From a checkpoint of a small transformer trained on Wikipedia.
Size: 4 heads of 64, vocabulary 8040.
Architecture: tied embeddings, normalized queries and keys.
Training: a variant of SOAP for these matrices, 3997 steps.
Each number is 128 + 32 x the weight over the matrix's rms, rounded and kept within 0 to 255. Layers, rows and columns count from 0. Numbers have three digits each.

# layer 4 attention key, 256x384, rms 0.188, rows 93-118, columns 128-255
112132175145119147082125153170156136092087102143093050149138128095134154090132167090161109134143141143116175117134166101133164123150085161149132090086096115146160164103202172090155209111158120137126176103115083090085110156165095158077081160115114120152140130123160099119136189128134151066129119115171190101074136107122147120074129102148167157136175149120142180107119148081129120158205
132160117154116141139058168142134162129129097143047118189166178137136164087094166125142159164147116145032162123205115147173127163150104100135120173114124126042105111078130115126086127067209087123119106145121114123189123107186051180095131082076020106159096111145170148084144191141141193108109114132143028101135022121155112134142089063132107122150140141162179131094095098178142096164196
149102058074101167244115125129089082089193089115077076120129110134128210137172165174133172098079157144196166110207091168116193104130141137104196104035149151103137133087104166168159135145056122175069116108131074140099129112209162099044128117118179135179133115103180173164195183137170161183120181116141102084106160152150168077111186100124067109140129222103140136087125128137083104147126
155094144049159184182100141123180169091154133137090109194122167112113092139143171130118199168074136044114129119139146123148138056102098181136174111076071103153140158172137190168193113130131051127166137125177116124107102086107047129107113175145160157154135060111115144195181164134167183174117156104189177087093133110120113144139135125156048134143139163104234141131101138092103166162142
160128122102146124119128101152097151149105126116108153128112114124100164120128126128166132081143134125151125130110165164098116109127125131154098115134102131113119150182143088106124106116126123127115109145060127124124132126156147123106128162127106128120141122123130128143131101119114178112147168143118158137128103119082139147124095129151117123100111127140153142099117149133153159114122
164124153175150137097208176041185140125124134156105156153123144199159161098085131107107169110192050143102097118053118145171161161166139136215064213151152194127166145229107183128102142105186120150067112153068095193054140134109112194130133167110132115146069140148114166116087170178122197117139018148143082106141125134119128139080097171159104134046140088113088163138124096113131103117139
122089090129183107080103081184080162122136168162146160138067115133140083096166170123151151157188180109188185074085205097066101116144165145121170110084121123146127122151123101117089121185108150139132138143095110117108033146114137147147133136086142139097126193154082093099140135088090099165138186085128153107136135136119115137093128162193104148125135200182198149116146146134140100148132
147145118107134142189128107153149141158130141170104159120126104136134136117125160122161124137169179131189112136137140165157123127173106107104134141141141127109129112117126131095114113090134123146132139101092136108109157090155157160104083115110103144131122104121152134133107116120110170107113134131104119094110087149131130124123094112103118109132108149148083112163148115157130157106112
123182048186117110124186155069166126131105150115083107151105128101117112141109166129132226137157117153063148125199104116158123148152122202149094125144098153119118171120193160122118164133082089130137127157124094137131053099114090136071061209142164089136119128108094162146120112119149114111150149071132123112119060168098155088177175145154055108119138162167123146113185102102105160173086
071141126175116127077140159082155100111097200131112059095139135089145102190099121123168083156169109196220116109085156173160142180145130128155169130146097154128124068130152141113175176120182111112122130157160096138127079144143138156137101129106070131141109156098138138132126155130148147144132095092030136117144167061179118059179070141177195071135154141085120139131122147111153096097180
136079155098115101097116159090153091104137120085141090118123156114139097131094115123109140095085104121102127122100137107135130110090119144136146143145152120132136117133102149133146167110101120118142140167157118165157124156142108130136129135105135144153181167131081117114137139160125156132110153113150101125127184112150103118110130126120174146128146119105173181142144130088117115169149
069149128111119136150152132185128162118117118158128167065110121173136111118092120120115110162096140098180164162151094163135077186115087154133049161162208139142153135117126023187198148128120110131152159154093135122178131096038191116097121088065152125097093092101096055148042132062083111184114208160124156049147148113139164123132162097128126192155179077157129100149160153151114124109116
087138116107147078115089193132134129170132081130154088132180133093144106161110109052120098099066070118104144126136073115141207091120177195172158061106129150095138144125163112140097110131112148164193121157164106125121136105084133092136130160183131119160186117091095118146173154097125163100152180114152164111119149119162131154180145138168156113150133169076108122174143161110089141116118
089147088110129165074124130159126128124173204092077084144195103101167227173148140148140162112051138118190043103154119242121188092143229143111051098088167107142159120149107139142131239221052140105179145105133137137049126082201085203109100131061174172198167126074198173134090220099032099087075168160165054144182089133108204017130093056000114130167090190181135167138133149100142071156118
076160130182117127134095095103131166054051118112106157139137097164124097171052113103166149075146121089186090071134156102148120210211049117122132109127103035059092200095117106116171139092167112064052086151136132142073175121147146113089138126148096050119056174061128207102082200148157148078105091072163101100138160192103122026056151143054105071166148163154112135138113088146092174091123
130120181115162152119101143154074128130124118143097101135111137144095122092110103123134085114168077090144081139205173110144089082199087168128132089122128150146124134149151128150126118071153092122143062127077146102112161147119134150141147179110127100146108068120121083122151115151148155079161152112123073181117124152076109092109153135176072129138112145142124139086109110132107147129108
126118101115131125120108141109160151125095124117136171129112138133084057164136131119138161092095110183142138136133116172128072155104103122189125067117110121153129118185137123115138126105117162147139125156108130101123132100162137142080094130112096126088167111132111084143176144131117130096101146137110133133069106102112142129127133154149103151120134075131063094153081134155128140088166
093117129143094153068075092027087218082130184103175087103191171091139130140138032193163131136139141115129101086145187073131106126140109151111059186163160131193085161152132125190162161107167101141157061103129139208124146197124158123197179140197152131152121116090134138182070158167152128255165122202135084099070098172051126126136173192143194076125095068063161129153104155040096025147102
121156121164120106140092174149119143161119138148101096112165092115119143111120130130132128127117095149124152139168141079133124090154087165167118117118122156130136137100147156154108141120150131120146121125163139061102119118144113153139086130092139145131097066131129132124092087128166149151125137083164156109090119106091148132125125131136085120101143113144142168103116084097143099118105
069110177124125152115152124147173119103128142142145113150166148088109056131133088089110142080110083104115135109130184165124067102083104131165127079145106083110102117116125160062104103121135109100158125183180094166116095141135131155157071151045135132162119126140097112114131160143113122133144152163119175140142155123185121114153104132142157071124098142121087147086124103127100138128107
119109168132162147105134157108148110135133115174146114159146137141139110129084092104124157142184152180144113129106082184140091146099130088138126125155109128170149104149118114135154140089119117136121161115098109120092130139136116134173121135104130124080127169132133103082166107175134117133149102091119134148163162136072126152108123139150117153157136164107157133135134138126138131143156
137109145142168141207114147130139122143123113098097076112152065128111139180090122074172194081199131132169134112044091103111150208139158076132111160096154126134155124128093121132085162150128166155142109136104114155135130053129107219130151171153096059114134107137143135086097170049087116065058087100147087127161162138200103129073144185086113066136137033158131101140129078110143115101160
170109093104147158089077093139197052148191109128095062144141083159075079112188113188100196118163152148164113141060154206124068131117140117165146070068177135149109137156059159156090187118088133200171109100056155119160062051170115183132115125058128118099121217168125131161120190120111141175090127119082154061145138198105165083147155106064076133122067050204067135096088109103109091171161
148117153108136062060166184096134109086126134135112128113153121239177070089110088137178023175149196056155073119250178129075126079076099076149180121114120144087195085064184087104143124139093145187151059162154154065203186051145191011174153073223165196104179156100108124119146096161091100109207107122110073165116082031109164203181110068179189094127132186111177061152135185147078114236099
244104135192138136115197136172133135107091103097127131060112093139198010167109129179136152148087185132115069159193170097155107061075128158111070132154145177179152100051120079099113064163040183116089131205183147157198161220132160080143184155135167130009187182048139189100168121097083044101142116110100110158094103107098119124163101060094097146102156066089245069179133148150031118158155
157155191111122109148107158123120155132145110137147153170131155134129186120147147156148157119140063086141119165110130184140120103152122107097150131100131121112186132134124115155122106099125096134075132058076115133107144158144136128133129130150141070118134101134150172094123107107117146089116103118156095179153145158122131092108127097123094153166125178160176187132115106120133142114174
# layer 4 attention query, 256x384, rms 0.205, rows 94-118, columns 128-255
073131117179116155143085118113195156164185148150125132138165111159057158110152126082121191143119103154124115108178150170088138178116098121152127131143129111181134117127086095112120096109174096131145136107122145092105056117126103175105105139137059051133133163117105119055180215175141167194038126099118102129109090177166079056156119063080149091124105083065118125138120153095166124131153
206120091132164121188082099145026118087072193098197127121024158089151129128069190057136182189223155047144190137102152070108173113175190116149109079122119139023159094130141148077198109118094137236096091140152140135128139137107156110041106086108137087121123194182161197108179089077102103081189133125163113077196097128112064148103163184110125138064098148162092145149160089150143113131168
077115155103123118181112096120098158113144152096119128157030140069096134126170162111145205174058120025076113109076147057144139079059210167166109107119099121111182108148130190132171195100152164235107132086137091101131087137113118116136096134089172137124109223124060171116177167104181173193152127123163098110192140132157153139161158151123136164137061063086105108137147162093123159124117
099123119207172081119073099144145102160150140137139108103050117068148118110091156129141124145085119165117114141087126109174103117131116169157111142156161119089135167149178082137085063188136143140149166138115118090084145152128090144081174117095135177143122148149195089145107134110181144179116178140099153153128094162079171173120201141204176137074119122153148157147104111140119098098106
106107136123104091128136155063121194134206107112073141130156156134188147194083140145179100107131101169157113136149155131129163116048080121120060133115179120111105166145142117163136163128169067113105109147097152141137145146185170132163069131156151151175112092070142128110137142167136069155103156087165110193158106078084148113146125118122064171165181084230117149142144106127094123081145
127129096110138131148165149146102133162088118132099187156122165135152151102117165112128129145167140093093128112139124074147129153153153177126109122122150128152087149147109138118142060164155171137074104153088130122176145095065194125131089153112106116098151188100073151121103107115168086139091122095108181116116172126148158140105173140059089183182093126173130162091141109155096076158101
145087118180000226083169222057205121115128063204073070088208108157121000160190029211000179133120136147143073028171100231028022186104074112167117183255083099156000093115090062221107179167176091061180137169155078133213094082112124213136097179206139126153114142107215081152112181136152080174094124137042095143097157088138130037102053107099194105185117152102201145163149170127100111146135
106120086095107163172094172083140126131090125120096116164154119104088122131139189122123157178116136110183149102158122144133113085148067120136167097084125119165116111085089195128111090159140145132101119162138116126128105123136105093110053159120106131083121131156080190169118149125135126145156117110144117048123160128153169105128140178087137082131137116093097131157096133131159123123131
108090098149102147134145113084155159108227097129131037185108108114142140136189123108132116124109141176123084028127159152161127145126100211113129105111108105154165048060108207163065132052159092094118152038250048137160123099107082151150083147062152214174188098181133073147115171214120150199157161115150105110129084129157121111096112094092180151081137200097000173174129150133155154097126
127119151090120120167099111100170191093117093109135103107095106103105054160131127124162181156040147124107123140133107125163098117112181173105130127172089126158189133053128145097099139108106130180137197124148000103119124171143140070129148165098151119122196155142150091136171209090098146136106175106174135121110114153126176155126154063118149099137130124173058112127074063080137154175098
040119168106106150098161094113146171154120141129124104109137125206124098150111149101130075118150186098120092098119134122070078139147086146086134132173127085099146140106056084110099069108131160110137122191124130139118169162205135191034170134185107142107200111186157091152118127096183113178117135170169194174103121134164178184109112137170107080122119075141100118145155085125087178195134
109096121077143158108090077158153143196226146108135077122080069071109096208100134138112123155052127084140098175119144067197165118150126216135175100160088129156177162127178102135065154155092175132167182105165047110104111180130083108121076137106147084169127186153061108123150154093123141126139099150197104084155132155143141201125077101189125162097128092138043112095098123136158142161116
172139183165212059124063096185001114123145190112223203093081114091178203099103215095157102187153138074129114153108137132108135112112145142130090072050127092126126153184133157043152088124120113184101095151176204113102137145094115153129187046054151114214075143135115183076102158110162163079149067174113126182173106116068127191095161193178083146121130071161121152125130083129108112113111
092106182164128120114116139138166119065099103181121101185148162195141023140080132189132105180099064162160146041091163117095074198142048104174178151144131146174124153141122100165099051138123175075140121163189102116154116110093103118052155051173175127071098227061119094073140152139101192167125150118110101067153071155126112042119163109103159096105114123139119119161126133096150160082116
142134169125206173113063132162118096147105091189133138165170105084118107122102107083191136117138149118135115127065146112129180134105138103163109114128167125112144129147116135115139147035117088160150112163105171146111141075165164133207117119129178146109116050151134118092094137123129123072086128165111166147103136072128076102077165130098114109134108147119115163154147133151096159134119
184107175138182114165036091179091113184078096092217078097080096131128061162114106130107140105128133166131081137121094113154132154135162183143095119114119100111141140121152155092097054138110093170134140160109156080082105112148105128070184173104038082058144082157194167079086128107148150139103137052116132201073101118122096086139156180171128090120081131091060137099120085160158198116140
159145123146071120108101090111155082119162120142117133119154148162140157141131075117182131110101130126166130162108121103161138112060180125129094094151203137148084078065097218147176189080094108139085155087147136122129096102205138125197130094050180145168163121160132114116170117134115106144163171224141166109171162128108165149118097173030192115168116131140095124120105138125083113098101
118158179098149083165184137196141112128125169141142113180166112176122119128125165112093125142128127116144143134105079125133118115100174122143143102143140134066127142160157158078167162134103145160119113098130148139138104090099182174141127172120177151184101057167080169114078102069123137108143136115126108160086172112117092144162159165147074159101117146105137086102088112112152136082145
121161076119161090191108120148072122098134141149139113138112063106112131138153117120126155109121127157159137097098212145133156080112153152142140123135130159113116086127080115089126123151068115089108126094172080077076126062112138106141112157132166164180142131173079116125152089081107179136120174180127089086115191164145202151080128130165126130216133155076047090125099107096110087081081
140093163127098088106148145119132154107146123087140094161151099164100116128100124111136112106108125158107139119116171132153160107092121141166189138129190100158167154138154126174128140176134135102128150119142177149132133137099120139136111171120094152141147138163147127191078196164117101101136172122128065124102133140148158153140121075143129103132136124146104063081091132115121132161127
128106139139080083101133169152151103171178073130095116131164132170169185159147092158098087192098133143110109137227111143130138144148100049080140163086110119174140159104153087189127155136151126108088148167107202115125164102114132155138095117151067107075114106152135130138134163119097059142061095142134121164112146135172102129154161155133082147163121041135202148110131180162101071146119
255109150088173132155096100110129173132123101130086140155105157108083147144135132149119162115129081098140159122116138109126102137115130148167162129103199095127075106142087131102145101160117137121159080073099166131146165046096152127166140108120164159122094091190087191138124175122143134101131150116078108133119042116166129137152169134105085089114085129085083161105146140154124087084157
154116156134196146093101167144131060163074169138148152148139111114097095136108132078079084135196148177099135191149130143137109164203095117079182115119061097056161177164139105111098113148130100127159147120147074145120069108075120128131159149114100131059101159091169125097096097055134094070115060157107115119047093076156095115111132135152165108045145198053159116158153075193038099195192
158092149156195122093128075131071157114069124128151096072157122177137115111126063142131092111178162143124105180120114146153110131134175089129117114120159155079169206137163059124128145135118121151172162153171121129118139131148104140116158110133105097103100116121170134088105134078105123106123085113127146115067117086141060114147123186153175123162115023154163137081120081095174118130148
156135149112122148135130139115149131165118111127126169173166109149109141111135110151110111133113099148148093158165151140099165142105116082174144116080158128173105155148113086151082109093149102139101125128084188128127140081123097163181123136135128059126076140071135165104151104170138090114130132089133153142131098153163083043213145128128110125146120106132152177106100138088090154142168